Weights of a small transformer language model.
Size: 8 layers, width 320, 5 heads of 32, MLP 832 SwiGLU, vocabulary 4528, 11.4M parameters.
Architecture: LayerNorm before and after each block, rotary positions, no biases in attention or MLP, untied embeddings, gated attention, skips across layers, capped logits.
Training: a variant of Adam for these matrices, 4006 steps.
Each number is 500 + 25 x the weight over its row's rms, rounded and kept within 0 to 999. Layers, rows and columns count from 0. Numbers have three digits each. The size before them is the row's rms in percent of the matrix's.

# q: layer 5 attention query, 160x320, rms 0.0429, rows 0-49, columns 0-79
# k: layer 5 attention key, 160x320, rms 0.0415, rows 0-48, columns 0-79
# v: layer 5 attention value, 160x320, rms 0.0397, rows 0-31, columns 0-79
# o: layer 5 attention output (transposed), 160x320, rms 0.0459, rows 0-31, columns 0-79
q0 107:529475538428481537524500458491461437511492503537468475474516529488502494505545487467502498522458488500483493475506504508489455485508519518492524483537512524448490501533477454552540509514455494511522528478510521532511458505447527499490508479
k0 082:529490495518473510507460519497505532521520501497469494505517482529486541541423476501530486507497490519489478500527513509521486531534457511549484521496502486467516507505499482468520505486521514458491533545468499425490467539500489500541490553
q1 084:527499524483470533477504448464503465526467498489510472515492517503493468527502483476507488488457506530444515482520509506505447476527531495514505474503505529508489506500495483542526523517487473460505534434500467519512465489445480505455515530
k1 086:522470491531469507520516503492492453511542481488487498488529501468505504547518506512525440493483496480512500469540517497513464529497477493516482494548525500471534511524500512505489528493502506468558521483512476456485509537464480465528493503
q2 081:490512507473462515533469513520516482517503490510497482486501537502524487521517488500472497523502505511501528523492486497481458500489489511506502492534536538486510489490479482526548547503489495485538513506462519494537455494471464517505504491
k2 084:497498458482514418500528475501530472500493509479475522498495526489504529507514489549544507438553472487525510482509509492513469491499501468498493503544523550463535501523510429482451512483513533460514515504482512473489506520489513449512483494
q3 093:507502514518540520487498471474496517525489449482477487532478475484501454513469475508501511484496491491514508519496491486468510525505478500533491517466458504517457487470515472497551460504517474494427525487478441524522517466527490523478487534
k3 095:477517529516515500502493484534507514514466482512528476510514458490499471460533500487483500492515478502480482518507513510488532504476465494492465558461513508578453496438498514476505464515519489507518482454493501539486530456491532540473529532
q4 085:507497570478495541510471486494509503552475493515507498509465491450457457486515521455513518509490459525518493537512440503487507497521520507509519532512464545487441509496497479506545508477496484499500517480509458512517516477504499503499479512
k4 105:498474511499526523465530436504482504514462454496503500540536514471489497504499474511528512531539489518495507513491534542472491532462474475535474535440496495539479499481479497497533469525506465481484525505517508506497489470512511515490513537
q5 102:496526452494455486506517537494462455504500481482498511458521512533506514476524523507514484538518525480483527475524520527540460466505516489462538493537519487501526495533473522526464539507480499473553497505468529514528522544480497506489521500
k5 072:465468469474464478492478527500511478485479535507482541504456493539517528477515497514509479474454542458497513461499494484519480487482530499503526456543487511482539476515483462528487546480465527499505464500496517508492503506496490502517487446
q6 091:484521509507487515486524513493516491471492518495491520523519473516510544495529486478499490511531546539478478478470525496537509456479543497506506531475491495513537513488508482485508488494503469520539453561529564514496488484480522487521447486
k6 142:463497522511492508482505473480504491544479478479526513508504526493526476493475527486487495505530469477476490532489516528480496499509475480506448523439490494563493511456505467466489439509543480507472500499469508517507503461529483511491479512
q7 102:523510468492488532455488526517575506496468518515483478503505481488526536495501515473517517505514499505512489519507439533506527548508515483480513504503508456489511457489510545518501509503515490555552514466489486495505545529438477524486505498
k7 101:512481512459482506507486498491521499469466434497551513486432454436481529482482509507491496506451482493495537502527490470494474482447465521521420474494472486506480512509513483505543483464471485469536481528493493486498487509557555554519498498
q8 073:497509417488484523470488481517468520485520529502468462501462500484521460501497499482506532479511499552482506517499541490507514501521520476506562487509555501488462510474457505538525506500516484463484501511501432525532499448432529536476536486
k8 091:522502525461471517529495460476463467498539494505477495503516518504472494547499495453529490507501474499469487462535524533501444545513471517515526481519529548474538518534496505542513532527504489478521549482503504433452516537472483493519538528
q9 090:520498468542533498487505480505524548519486482473485536526484485486472482468470508546478525457518498510530503507472533501502533541528464472516474507478484485496462530464517532483502487469538482506436471504523463466509559468506498507487493488
k9 087:498484529529533481472480513533467492484490537507536494522532484490538514496523534504487476502498543470517502482499480551422517518463524483509483534480532497522484491513444548556504483505525490490519497466495498524523509498509471519478592530
q10 087:508486447543536465482486474477493519516530495479492493490463493493506468477454484489516513456520481494517487487482508489501566528544501501528507511458466468533489504475529513471495472495545455452467536519461443484520533501491492498491514498
k10 089:455516516516502490511515481504484532493478485494550532528498490491495494444482488525472470527509525496466487537482481524459530494446473467516480526480500512531441502483492508476498429510512525489533504488524526509483513468527507520481545478
q11 089:483507486458519488491514509481497531506488508438510530486519447500504552479492490498462470456450497519527454475499503449509483470508486504555520459495482483474504480492547478525531491475498510540485543524514446484472530488510535555555511485
k11 088:481516513476495533510548488501485481527515542554514475508498495503507472495458475484465531485506521548511544517497528466495495506547497496478550501531497505455442522508509543456522505461503491422536532502492469525494471518531536496517453504
q12 093:519526479553528486461520488521485513475520473466505522482492524507499489451473484524490499474501474506506486497523502483486515531518488513508472529464480458557509476475517507516467481481567516520478526519485472506518536496490488499482489477
k12 077:479508463498540477468531504516469523491499524477510484534517487471521444439485542493517483478492441515468470493488467509506487486498510500472466474454508512543512507482494503508480469519503515531489446518514501464498493501506541483487525491
q13 085:479497493469484511493463468502503558488482494514512485488534523499525499514528500508495530525502451528509524554496478505498461492492498531498456526495511510520492509515502461513546470493532482487478499473439507526500499504494528531470500472
k13 116:490507510537506506506506449498504524541471465467498526537491510478508502498513489491503491483522530501478501531485551518476484511472489465507473553465477534507438497456495486486521458497523484515488499465512494515485521471527503495504514507
q14 112:440462502525520488518517506486540514497504511491472506475472468536511484477495446535501496462495493443487509524452470518504495494465463474513458479476493506525495517460467517496486476505493535507469468500506495512499498489506517497512476495
k14 078:521489501482491526540534484523435512513530499477452508539510465481539519506467509484497508505525501516450490485480519500464501548507498508510502522486520478463494501499491484508521492495486495474515540520501548474512508521517453453433498520
q15 099:504553499474510530538491534520486522513524495488529504534510515525519524496479489559495542491508497463529515489491459506505441437543539473511518480512472546527468512471501491530489494499500484537516501537520474519481470486518522513521457463
k15 103:498494523471488481525500470531515445515479537482481465512488524458496490516459515513520486492506519513461520486510513470489481485487450513477499512513521508503509501511504503504491512491483490519469546492513481498506493524520466450570507509
q16 103:516488471511521467495452493489487479498509493482490494503520495504495536505545527509487498493518513511552512519520483487471509517500483540517469489473492534510553528528549503518487529538483520545481554520471469526486496511527513481508471492
k16 104:520467525448542492489547487495533538515478545489501487491472487497507474461515504519492481451465534518501479501470493514479520485508503516485489517479520503496488512464488440497489478494434499487483499527494471499469521521509505503498513506
q17 100:483486518524500490530491507498539511510457443515469503512527487487451484527469469424493461511496485457486517454506521560525489451535491499528494534514523488539483488525545470520487487511493482494495495501513523508511470500480488478471526521
k17 103:499515466514525501484513513533443532529509480471484497530542517482556499497559509510505523509523492476496489509520516505494522507493526502508539538524503519541481538470490527496508490524498505527486496513504502472498469496494542522473481546
q18 100:520495475512494533489503454516498550455491507467485497492513503467495483466482483490439512499534503515488491476502493537518485592487503506500476502484502522533535500503509485515475488502501473498485472493515512497515502559502527549505503518
k18 105:474514538518547477509527503512488488511512470509488546503467523446496486503494500539496534467507480471509528499501470449449500469514458469499523501524493514475480511515487522467501496476485502525501470518504495474504519466496495490510512518
q19 102:472487542504529503530482522493510482491503456528501459532514485515513537465543489454509486505490504521497502491497481497525537528529541462492487533488500468465497503475535497499483490479493460507471476463506519519510499511505493524479504513
k19 106:517468465485523506522518483499483493509531459503495476485501484499470493477493497518489490486539519485512520520512512471481442470486527514539496493499567523505488489477517546461517515527549513487485518478461495521469485513436503523476503514
q20 098:493502531463491469515518497486503462490491499487492460498508512513503465480514511498499469502497439519514511499524538525532499457481495487537480492518500493498509499528487454492482510551485472495513502521483488503535535488516496496503462484
k20 100:522458489459502521549513480513523521516562490495478495519506520510520503514544494490496473475492511505487501468538530493514504489488448467443544488529477486492502478506536544521468484489531515478537526480477506484506508540515495522485503520
q21 108:446484479503495465517482555483511468508503507470494476490484525525465499526459476484547557521524519509520492470485523543496475509469501511524542509500509517495507490525534475466545523513514501469483485525466466503480482500506503483491520521
k21 110:524524527517548551492503512562463504519507449517530492532525515517511534471516473498489469555522486485485491520482528487497491516482512507470501494511531510492451492448501506512531476432470489502476449479498491536516506511481518502460518479
q22 099:474480505504483489462542490513539502482515465513485481527554499485512527538500474488478443569501519481462502518509471504465521533477510527499473503435484489517525464485485496472511492476524518573501479532487484464470525516508482466518455509
k22 104:449487534508464547487541488477517503494512476495503501515499469517510476525461475484523425458527501434510512513509562508537526482514517521486497496498552529501461515542520521552490503511500526484506533507476489504542513517482539514510511510
q23 099:473503479505504547520460483502485501543497491530506483489516499507511487516506493474503509503510494482505552464475501532491459500502506505500510507516527474503496478514473504521531498525520485489505540456509489538511536450492532488484514478
k23 101:537499544466455462532489532496536513532496489460487513495513452480429479472465484486517466502492500473545489528486499494514483492464520471508511488515488511479505461481492513483515476541532533502517522529497470475494523515509514505501518510
q24 104:494552507542511496496516531521499553529511464474450496487499483516467484546518542489484507489517481508510512512496498481503474522512476524502496533537511492480504492491436452507507481520506543491508481577482525495482503514516509488501516477
k24 110:514465514495530529484533491486467500548502524512491504505500495501489466508514477441513531464492495536502519485532527476492547506554501515485537495500482528498517469490530500486518541494464509537494498486492483492484460476479501522501513455
q25 102:501523532511451511475485524524501481491491522528512482502481446460472466514526499476500494487510543563552454489522499509511487469504559487522515463477501515466470474492467511447466547515494498481474481495512500535482460506468522496468489500
k25 105:479501494517510540496489509516516513527534513482511448505517451501484492545474482489457516526525495503478531530546555454533514503505510477471472489482476501487468476498527482493484542557530479488454480517491540468489522508494525532459482479
q26 101:503562481519471479459491525520513494464511526503491523485514517542513473452471498478438522511512499559521464523465529486508573489476458456486535507505517481512501474526481526569564466462566487517493469507490508504506530502493517483472511478
k26 106:487477493527496501480457489500455513495516515501481479499492549515501492487523474526541461531538498521525470532511496468526505509476498577496520450499507554495520496515510523482507532470531522500535504485504486542492489523472500481532496501
q27 106:460474529477487520523481498457511497538491486513489478426484485508538493551453483526511486507495529483476458516530491534519495520459540509501462507481542518526457528508492489516547505492528498488571479513484474524514493515491514544487481501
k27 110:505528483519472481475527537496514515577500474488515520496535503442485489510507481488494457507545469500507525526487501541494503528507521510546481482490563485523541485495503505504503543486470452503507488480523457437487529481483500480525485488
q28 107:484480507485480512506505523487543444515445528500468516492503509476509557543461451529509510508455501485462502505462480523497491540499506506542501505513477502514492535539479478477523485511475505498489512512479511508471506487510468490518471500
k28 112:503486462501509499483527448494497496465476495457512529487490549487472531554550504491510483483514517476505463516500472508496533490478505455504461503460500524496452496469494451510478503491465486504489450477518510503474501525507522470531506492
q29 105:484481512503508532459497476491497474495472520525496518505451465523505479507487561489483507536510469473510522495554511530530527505531484519486497464497507558526488519478476526533511497516507523523518500491498439508508488518532512441451544462
k29 108:519505521544504532502532490501499514482466500522480483507493467533477489485474485527506522481476488519470519471510501468492499471479513513477513498527476484489532488474485503501505475509455465492488513491500528501506468483517548512541513515
q30 099:515491468517516474517495471500492583524467492462493517463508517492494470496503494504526504502519488492476498513506509534465543546513516505513488515501512499466494558491543505544513477521541453528518527475477463522513470497488561472466503481
k30 103:497520473553491478485499521534533494513510533482476512482528464516502505523517506509550417512473510487510514478532524541501507475503499503522506487526507507474563495567496502537536550520494526508464565476524540491483509510447500518500506494
q31 096:518509520516507428530515453499517472482528468505507497548479441535504464476500521541502512502457474447477492484513523470491535459436522493515519522487499486533548517532516540516518510535504488516483524477490552458503487513511519460512473483
k31 100:479496541532480493563515548492465557482492473474468499509495429506503462480499477512521502475539490492504502481507496495480514467515503510513524448502474486483521445496527527518535528497523495441485531515493447495486538476532478549498491486
v0 107:496484502463481526525544512474512523487474438472507492511505529494542490480515517470480517492557541537480497491485540479507534466490488566474491452492477492515479505459485521526465512442483511503522555490510564490510541516493472504494458499
o0 102:496485497503528462479529497514481515493511528509522483507466537483552524457504524487493486486525572479484502535480463509508553509506493513508512480496494478520509451528491506494523508436506506540458518478503522533469501505469489504507510535
v1 112:464484526518468481515566476509522480523486560487501480485539506456476499513477442493466522477503514536483469475479532505499494520494487546492472482483520470457523494486509503474494501538525455498540531501500503509510441510516531504527468446
o1 109:482516480475502520500496459467507480513522549501487508480501541486490524486516483472478515456500480486517457492522535479512466531531501539489480498465515501502542482478525523487530532495507481503511518495542552475514531533514519488465478483
v2 101:475525564493537517502545475485493502507474513475518428522506527489491483460531516528432519513471464483526513466499486469464486506481517505505474515501483493505452452506542520500510494494501532524470465504514493492471520511493517530479519485
o2 098:495512491518481515485509507487488476525510507510515513513490495495504503460520491506510486496503356514507518497492505509457488471510480493502517481507510493526503456515506510474531508501484498500507471529493483513496485533499513483494510531
v3 107:497521526509483467522523486465501490492486476491529531529505493526448510489549479524509494536486510480501522498491486494506512504486497456528483491477525521445537509504524548464490496478522480511501513522522557443511488505486557489520519467
o3 096:493499510492460517494535460486477512509476537472538490509466530499458508474463540461519483515491402479503488451499499469480493531527513533502484484505515495479498508525488523478490473474507484482509524493482474489500508513547484545508491492
v4 102:505471504513489512497484481476514495439526505511519527476478513503483468511470558530512457512498493489530466510473487500542504536530542493468475512484512519476534480500489492489538454495522517518505527534520505516503513515485537524494445506
o4 094:489453500525478469505495470525482497494470488457516506496440540508464554489505497493536489522496403500451505506517458507487518490528512530520504493446538519526517487491472491528487484484474544526482494487520498522505467538496498527522499474
v5 106:490493478455478492528505518534513491491488511555529464513480505504455479502511507493481495472531488449537471496517458475559531501527493466541499495515530543489507512516502479533506487499489510491502516490540471516482490505508449549478481447
o5 110:489527495475443534523507489490476450476467485478532515489501495527505420554549509521501533494524460504534458463459502481477491550519483496512483465477529525496509494464518502518489532530455531509486502507482464522554484503518465525480517477
v6 104:514544463514457501502487531495535522532483527497547478514525478469477532473479524498538559483501478522522482505503534487472524514462517483445521503482504505459515517479503473491519514456435469506501492489476531498503520483472520472482552530
o6 100:555526494491499513518516458490482486545507493503486512487523494498489521533489526490512469516510490482486512502491509499506543557459529497512466486503525512469481519485442483505497478491515506506491473531520497459516521488501532487502512485
v7 104:537460523508522487503496464491510510488476477491448504479522517482547519503481511474495474495519480509517429521475492497515506472480513488507529515468499525469477535480503484514438515437525505511515484514507498459526518485487509516501503461
o7 106:545513514475513503460511459502488480515505553470506454505500543476530501516488497513490538495503514509479536505470492510452439502501513481521485496535502490511463519507514480508485485447495539518470505484488480498518495490463516536519511474
v8 103:503534480522499485488524484503495496497489504502501560473518488490473502504455501516532481530492506530536507442513539478486530517490499459540506502539527492487525524517497565481498519536531531541497495513491522435507508561523475508466462534
o8 105:491505482493490516468527510525456468498465491472517489521505471529454481496509520543533490525516532488497525480511495475472461494490515503494508500502489556484508530554504507524499496505442471559514488518506512496503506537513492505488490553
v9 100:512476460523529504500563491536458484525536497512503457488494480514531499509464540538518531497528470485475519528506527486531494487542485543480526494486542488511533545549481523541459484529516482495465469513505615468459464510524494495504489521
o9 095:484515511514533507497523486514466531487539512497497454509480505490517520548489528483469508472475332497503524565516506530481477459500520489543489496493490472462472477497493509502509464518498485509531536511477569489512505520481495512508493487
v10 099:472533464464508503517483485516496496509488526514533497449468503481482490520504510481464524506505541455495507526483488543524490495509482474526556463503504466533486494466504500506518492536466455497477449507509511491507525499447513544539465463
o10 104:478494478462445495525495522485504515479471517533492504462490498515404493491477465475508479538500560524438505513468517489460489478522505501497528470481527482506540459483486500492527501558479448507511483497457557521506541510478489474534525497
v11 106:507519489483502492505493506449526496492508487493529450505508502509535449501516501452503521529509503486495452523505488540511485524517539478454512492498516480506482532508505460500477489439511476488535552462537489517481500489475498501490485494
o11 097:500543548489466558464479502499513502519513514501462473548507485500512517506492511484506525508503531491495511543443476513514460498475523507488490524477498502500498542522483520522541472464497506500499520521533515518487479496497505554481468510
v12 102:559524494489488552516461510495498478555520471509486455493461514523428524509509512532498529524501516516483523488493535516453468501521508477514517500503531531497508488532507487531498521505445496485511516532519553492471501543502491451482504540
o12 108:466497498513522492490480516482515514487484527514509460510487504510515511529514533502480508504522563502518499477498501523521500523496510509496486488489484504528520516474499520507489488518502505593503477517456486495469496496489502496508500522
v13 107:508509473471507509487526501507516492536503495534509462503522492503493513521528472479486475486539514518464492448489477539499492466521484519541494497532540538482498499484511447429468513494506544485463487515488454500477522497467555514487481498
o13 102:510483495490508556524525525490507491515517520519547509519511453501555479496467502505498473490505579480497492482499471536497515464459525500461512492533531503490492510472494519460497507504526498481487488514517538442500507474486534482509525464
v14 106:527523513502506532520467493482504522515485496540515523473455520498500463501505486474487512475502499478551466510510510494495495501515499490500509529507487484504463509511452554487478501502471517497512449529467570523463511487491468466531462454
o14 104:475520501517513501505545495510514494523487478498511464510514488500512467491488456535552530489459500496509465487518504486524498424459481503500488500466482462472491518470518492458500517498499530490494478481513528486485524496453493497485550441
v15 101:477506517481472529547492476490493490558513480470509538493532480472495541512529480510484553482494485515513518511427473493490443472520473527443528506532550500461510511485504521528472484443512489478529468478523479518486478500546491553480469524
o15 105:488500476462567466484488482496491519482517489477502518479493512528550535495558483477532472509486476491486502484497498457492462491476485489500509529506470493498483491477515505492474484492485496566498439484491467491490485501527488509482487566
v16 105:482517546489496521529465493537538517520520490506514547517472467537525518496496504481487524510481497476471511498485501502475514469541485483477489545495501509512461484448503490514508477510496446513470511561491486523497507550514485491513497539
o16 098:477520508511494498494497494518473504485500510518524498476486511512473519518500507480489477512489397485477511483492489516493499514517520491480498492504485507469509521496521507519485533513485507478496481526484492497494513512496501490507487524
v17 107:464504488506557545459516527506476471500495499480505492516465520505508557494499499521517515496512491505549537511463484483512504520508494527494511491487501492527506497457518521499528521513498530526527459519479456489490515496486480488500485513
o17 111:557506488505523524515493496551521498530529494502509498523474501545461507498508495455522476534499494511505527541487488501465499490505526484443482524436533484531467500556532497469515501492510507557530506500512494507511503501529488464498523496
v18 094:517511490504500525548535480470535503485495465511521500473454497488501519499508495494454521483486511519484514496473492544530504501492493518496441495509516484504497502466524423496523497554489516537493470502482483527458440429510506454530470516
o18 092:495452485481471498532521512489512464525515489498531499495476507525452518472520495503484488476489430499457510491473499518507454501532490493501504472487522485493520492540503503530476516518521502494477536471528477472498509499504517504477514512
v19 105:481454469536481516508552537477501450501504499500476487519508506502503485490540467474566502504505495497519439476529500506467513512496503466514520489538510528487457495504475505545522504489525469494508514519479476531515445488439487521478501488
o19 105:444503516492519482515559503456487495505552504474485480472479492531542507487476482510499518492539538502506533477495519496502518491497508482503490500500500511505498521431493514491495465467473511551515510499541515511485464489461519463498507505
v20 097:518522488530507519483519516484530471535485529509495528478459490510530500506464494472488477528477525468502495495482502451485519467517470538511508479519482437501466493543475515456509515486505494486567512511519497519506491481505505518523486515
o20 096:446531527458495502480501528474487465506501514487510491498462508524481449519544474471471509512560588475468478491501473525468516474534472542524497456483484505496486498502491503490500540528533497537536480527494488511517521509491488522476493483
v21 111:503483525488510544508489488512510512484520452515513499467494519459478521460522499560467499476515498475533552460495493492511496490526499538528504504499487487537496495472544501483544497524484515503498491517473522473492491516463465498487497471
o21 101:510508453511511496516497480477474491483473483537514516518542445489516489491502479486525487494509548514468517463501488511499508533529493484548466551488493532475479544443461533493509467498459463555519486523458460516537454513514472449499499467
v22 102:488515479498498507489480498508508496470484469510521459466504512479474504486522529507477551516484506493509497525498497533488509505520454515507492521522543472499503506516482511482500504483534472495492472515487497520474494515463479503496502488
o22 104:527474484486532478524503480534526515458466488480483468536509493555495492479467489505481516524548452512508504504500487516514516517533504509505506542510519522434519482474487480490490494477496508533465499536490526506537502547464548512488548508
v23 104:503551494523483515493533490527517515516479528465475555505476490514537514491503503452527507470520490513509528469493512503488521481547471539504485490501489483483558479507488500437465502524510494514526510520530532561491496498491490503523494501
o23 104:508472508543521500465543496518450537500471469504489523585497481469518515481459505473505516486508499506535489488502493488499515506491491508468484502501533486533518516501547488478506526491521476515536489520507499503501498496490475508475489477
v24 098:524492531512497521461501522558523489490532471497510493490491504494464494500511461483491543510497494484532496478426490493475496470495492490530475505478443524506491514435466482524515485504500489548507522512492431489463525518492500484473535520
o24 101:517515496478498492471489511533507576505541468480483480511524495506496510510500470489451512495512432478502483536470518491512517504498520524538534473495490517510478529495461479511511508480529483538491520523534462499490507502490523504506503492
v25 099:482564514513505507483525544441482466474523503492516496539471484504526511525512458517494544495481488484572529513499524495501502441454506504477511508472486508521486469522492450457488514511505528513495496527487518526452519492500500489513470483
o25 100:493490553516503541514551491516465486513509488486481505536483474540509518495488461532506502469497520501506505542520524472523503463530492480514483478507512476487509489540471521481483485492510524490474459481495497499492524530512513511527480505
v26 106:500547480470492435504504506524486481522501493545487524504508474507495493520520498538492499510474487534512528464476498525528504524531513498510471507506538482471464507496480522526535500484519494534553471517479519493459491494458497497494410526
o26 096:467502492500529498485462508445512518513520514500552465543516496457527465519537497470504482534527552492484512506453469479522463484500498483511547504490480534529467521470463535527469502477503503563516487516531534469511461512501511481488512522
v27 109:499502523491480510533509519530486499550510487545503546504513486571507480473511520497491513472479488557466513475481480457483493514517506478497500439495491476511501490547490470522531519508495500479511500485476448514497508541531508491493514464
o27 107:479503522509467538469513459497531515536461507509521505521518537531479526473480520520522502473510500536510521463442513510507469505496484535481511474495484511513486486491485483513490507524508511469471512517486452472497492518487527472482489491
v28 104:496521479497527475479470530521461483516504479480492517517495481468491498499478456526501535457528508500471518492459513534489555516526522476508500494488452495513471466478499491496527523501495507483501513520486549447476493500483510536457522482
o28 102:483473479480487554505476544556469557492513478483481506521517447480568494513449480512481474487496547495474503465466518501477532552512494508525494469507483497561506490472477495493488433507497526547526479520523483505516540460482485468473524504
v29 107:541484534481538555516471506501477500509512493490519494518490481481491528467509440533452537505530526554499542522525487485511464517516538532534479522518515501502492498532501480529519472493457499508492477513529481495500508495541553528470508528
o29 108:514516514517488531481520505513520490499458491491545519517485492497507514471486523536464485498502522523497498506466480489526512519505503530515517491464481495467513514501516494499486539494484506497507488573499503476496491504569495491504487528
v30 110:499463513471490514531552494496492504486499464512469510504508458499511478494471519482516488478520520500511501514525515538473483491524434499446488528493556540450516503506515485509484498474503517452529495541479559486494488483493491451478537525
o30 104:499537501490483501506484512477470527519505487512475546487496492483472520489483509474557520450485600503468538520495477491445493475493508502473452531505495500510540473479501498495455484522456521481521454526499543546478492497549520498523490507
v31 099:507502499528474482483473494513495486465479484525506452477472512566506518484549535539491491450501510499489471495511469475547485506511475528490525513488548489496481508489530489489492510523493473539485493486481554486509494516473544471505523472
o31 099:480507511529508515497436503515540510472503485546565507495494552531475551489519506474514516472471515518498503507475475488528525534500520512531515476477512487481490498468518521493527500507512496562488505499513521484485555499461537497501496512
q32 077:454485501543507512467474530498450520503497505498497515535492470555470490492436532503538531497461477491493517491502485488485471473475518497503472530474513481450511499517491532505481504500520461504468488491550526481489536464479510504534518481
k32 070:469476456524512492507519471533502516422531520483501528446518487492510497487519511493461487528527485490467488489475494523493536520474462490484484466454519474534503470493520505500442497510507502538451466506518496466490506502528497496527500522
q33 075:547524459468503501521509517484524479520502510525453460486492527441539480558579475511490462524506495502490505528525486524479543527480492492477467473547497558510487501483475470530537523504521516506532508512444474510477461553529495502463497508
k33 068:541519499473505508468491524460515488512487510485514472517499529488481529520459500499491491506494519489540511497514529496493512466509510512512534529487480528467469523499479481523528509488486524462513532495513502522486477516489519459477502485
q34 085:474459506515499492510527482490527483508487480460525519521522453497475520452436504519517517465516490506480487471481507466550491487498504488503512515468477462484505478529535541476490463499511494481471547483515530502510533447458509492516492515
k34 073:513489512516495504513508446530480521434511535482496547495518487544467508489547519486481505515499508514493479478491467520497455537516474485485470500519535442527511527510543497479468483511469481557493489469527533477470502492516493524534518494
q35 093:538439487523491513510485495486512480531492471453532495516503444522499527473416497512502502493503493533488442451506555474531506487526502522556490504451480447497511517521528493480482474492535482499483544493516501528514536496459472498514534553
k35 070:505522496554492478519498499502500544465530503484479499507517443502516506488500536516505520528493502501498506509463478503524498503508511456505472546503501507529518526550517491520477468519476485547487511498538530474487530485500551470473504485
q36 097:510521529498479452537481512469472516486483523553503502481482525508497510513533465484526465512478516503516536508534485505456489484483510491484491482504540507473527495518486475484498569508465482521574492513506490479496499550528493541517500508
k36 066:452469481460490485466483570476520457481544470490503483471464513498503523545491478574505519475515484512514502502500522540529479475480507460517434503511513483493458498508491455494494495549501509465499493526464464547499493511492485457492492524
q37 091:545477451497507461515528488502466489533515483454505539511525488549481511522508463462488457454477544461531517485543539444475530533482486509526548433504533484463505470524542518506519548479526519534521500495524482480457561505490493516523494519
k37 123:469493498465471485499475553490541466491495512542502490505477554502514508505483509527508515509478511495523526501487498480534480512496510490491505512495511485474505494534478521479483524467492488467511483540473476518526479508495478521519471512
q38 090:511519494462472500506499539507510496487499508541469507472479514474485476533508499462481477502481544502486530513549488507507471469537491492486529475526507495469494485538495506488512550496455483524530492499528500461512500553459462521530495513
k38 077:457499465482488466489523472482526518466474490527513482504448518503482495502465492516493504491464527486531476472454492490496513503490508494519504529517447456488517524480534471515475479538451500470517524506458530503526494440507480508526494511
q39 107:553504521524509484521509535439465475499500535517490519492463467494479518495509511504478487498480495455515541517489438474488514494486488414506495440557519520482503506501461503506468561483495486492482477498505489495509488525517524558483514479
k39 082:506507489454486543483517504503453502481484501503478500466467474529481508474489478463461525529500515466473517493523481437534503496487492527434539507491497452504542513513469487496517503527474456536511491521502528476513492539524493461493510481
q40 060:523494502507504504475512544471495501498522484524511463505522501513471514529519496479464457529504486510513522503534453478469493482524554481494466445503479542489487481489463491455512522484491529516531472478461498526464481534548452490473492522
k40 063:439505479534495504499519513494544510528516525500488503485504493487557503507555510503500507512468469515513494500442502498500519534467466508504483552507483487595474492513536477469553466493527481483457497574484492479570508463518481533523504536
q41 068:531464505509533512486512465493509484504476481470468546507514439491561496485458480525513484490535511472473453453485560463522528526544469497502509467516485471478509499481549529504475477488549511457468559474488469484504531509486499483508535527
k41 075:553517505508476473494448473554462510427490531495530511509478515494451515513492550467506497494520514512502513492515522516465462474513509475477509459473521453435509516494539535517465516503439489517536508472556510491450501501520505485513506505
q42 066:475525494509479504493443531502439518486522517525572477491491485509488525473473544510506514488496491530516490547510471503513486495481511500517499511455502501443519482524485510494516550516469473535531493533544558437517476508529541493529476497
k42 082:484483484495513477506547529473520488502486469523470487467527536479534506509496495549500527520464517504535522493470487531532474475455507559455537484534495551510473457495502475487522500465551523483498500510445431518527501526499457514490499535
q43 083:550538513494464509513458504497428491491487498543544491506496504547510519530465512503490510504500517538515479516513495507503445527507506497512517492493526508446519506536471513526511528538444471523525458499530532452484465500482541501522486504
k43 104:451522485474488477477489563478550484527517505532490467483496553479544512488489514535500519509496528507523517543493501509523491467506515528480500509487496554488479440523492520476514531481516531489493474520431468479503488498470488487481486508
q44 085:499515520507471522495496484471525503520471511518481511479464492462451501458500510485521512546498477473508484496490466522481471470484509498490450510480483505487523510432481469484470482499512486474476558448485464547513475484502484504500464487
k44 112:514507489559522497486525485500460522465515479439493568510513436517477504512512505494489491511534467472504482467493485497488502486502482505517484487492489477514486550494499505511504479512478516521514519483538547510474493516505498475483525487
q45 112:495531524468480470486511501496512497477482499532500482485510521534513502562485512493465489514509516542540502498513532489535475484510520500476505500504541511509524521552477503538482521499451472468531456518508539466490492479497518506525493495
k45 079:486527515505470509501511513500467523481476500564533505473454522535462503547522477529494511490476555481515491493500472506533505533468494503490534448521513503486523490540462452511474512504475464478529486527483513453498497486485523542502492495
q46 094:533548555527536526538439502470473554528487496499533508513498453511507511506469469522484538485493478467481515520478448522485476514440479478525466488500509510499472507492431533506516468494521498538500463525505537478528517524482539525515466463
k46 122:496498469498505536499534495488495491533494491469478516474519474500509491494491510494513479488510473520456516528472477499468496510488439470526483483455495528532483499450500495461510479508514513523459521477534484523513493523521477473492504506
q47 079:476512485512477492494515529500520504512491500521507482444508492482535497522492502489477455504534524539505496500525516500514516544518495503482507472478512513530504463491494469490493500500497477488508447531459512506511481543482491522524539509
k47 107:469486497547537526521480475488484510532455510503516503509505440466514512484508508474490485522506463496455517485446500483511504483455453494486508470481502501490531506486502531538513446503512481498441499479540512517536518526534509478485491511
q48 085:494509491525491465458533540484469498505497502486490556489478510496491493467484484516520533501527522488523491518501467506526504485509493462552486514504445518500535519526477524466488503512484520500507521513517509485468518466500461480536492501
k48 087:529487521481544495499494492515454542505509514487517478518463553513457449483480486510473470491523513514514513517509481463483517481484447528474486480452547499497480530497443474482513491487496461523481526517530463470499513493519482526510504487
q49 091:531488504535526474516518534519472565462530517499472452493514488500513523489471543464522481532479463468473501492499492516471468472508488475441483492501525501487498515475478466552480480472478521520543559527500507472508461528545498490528530488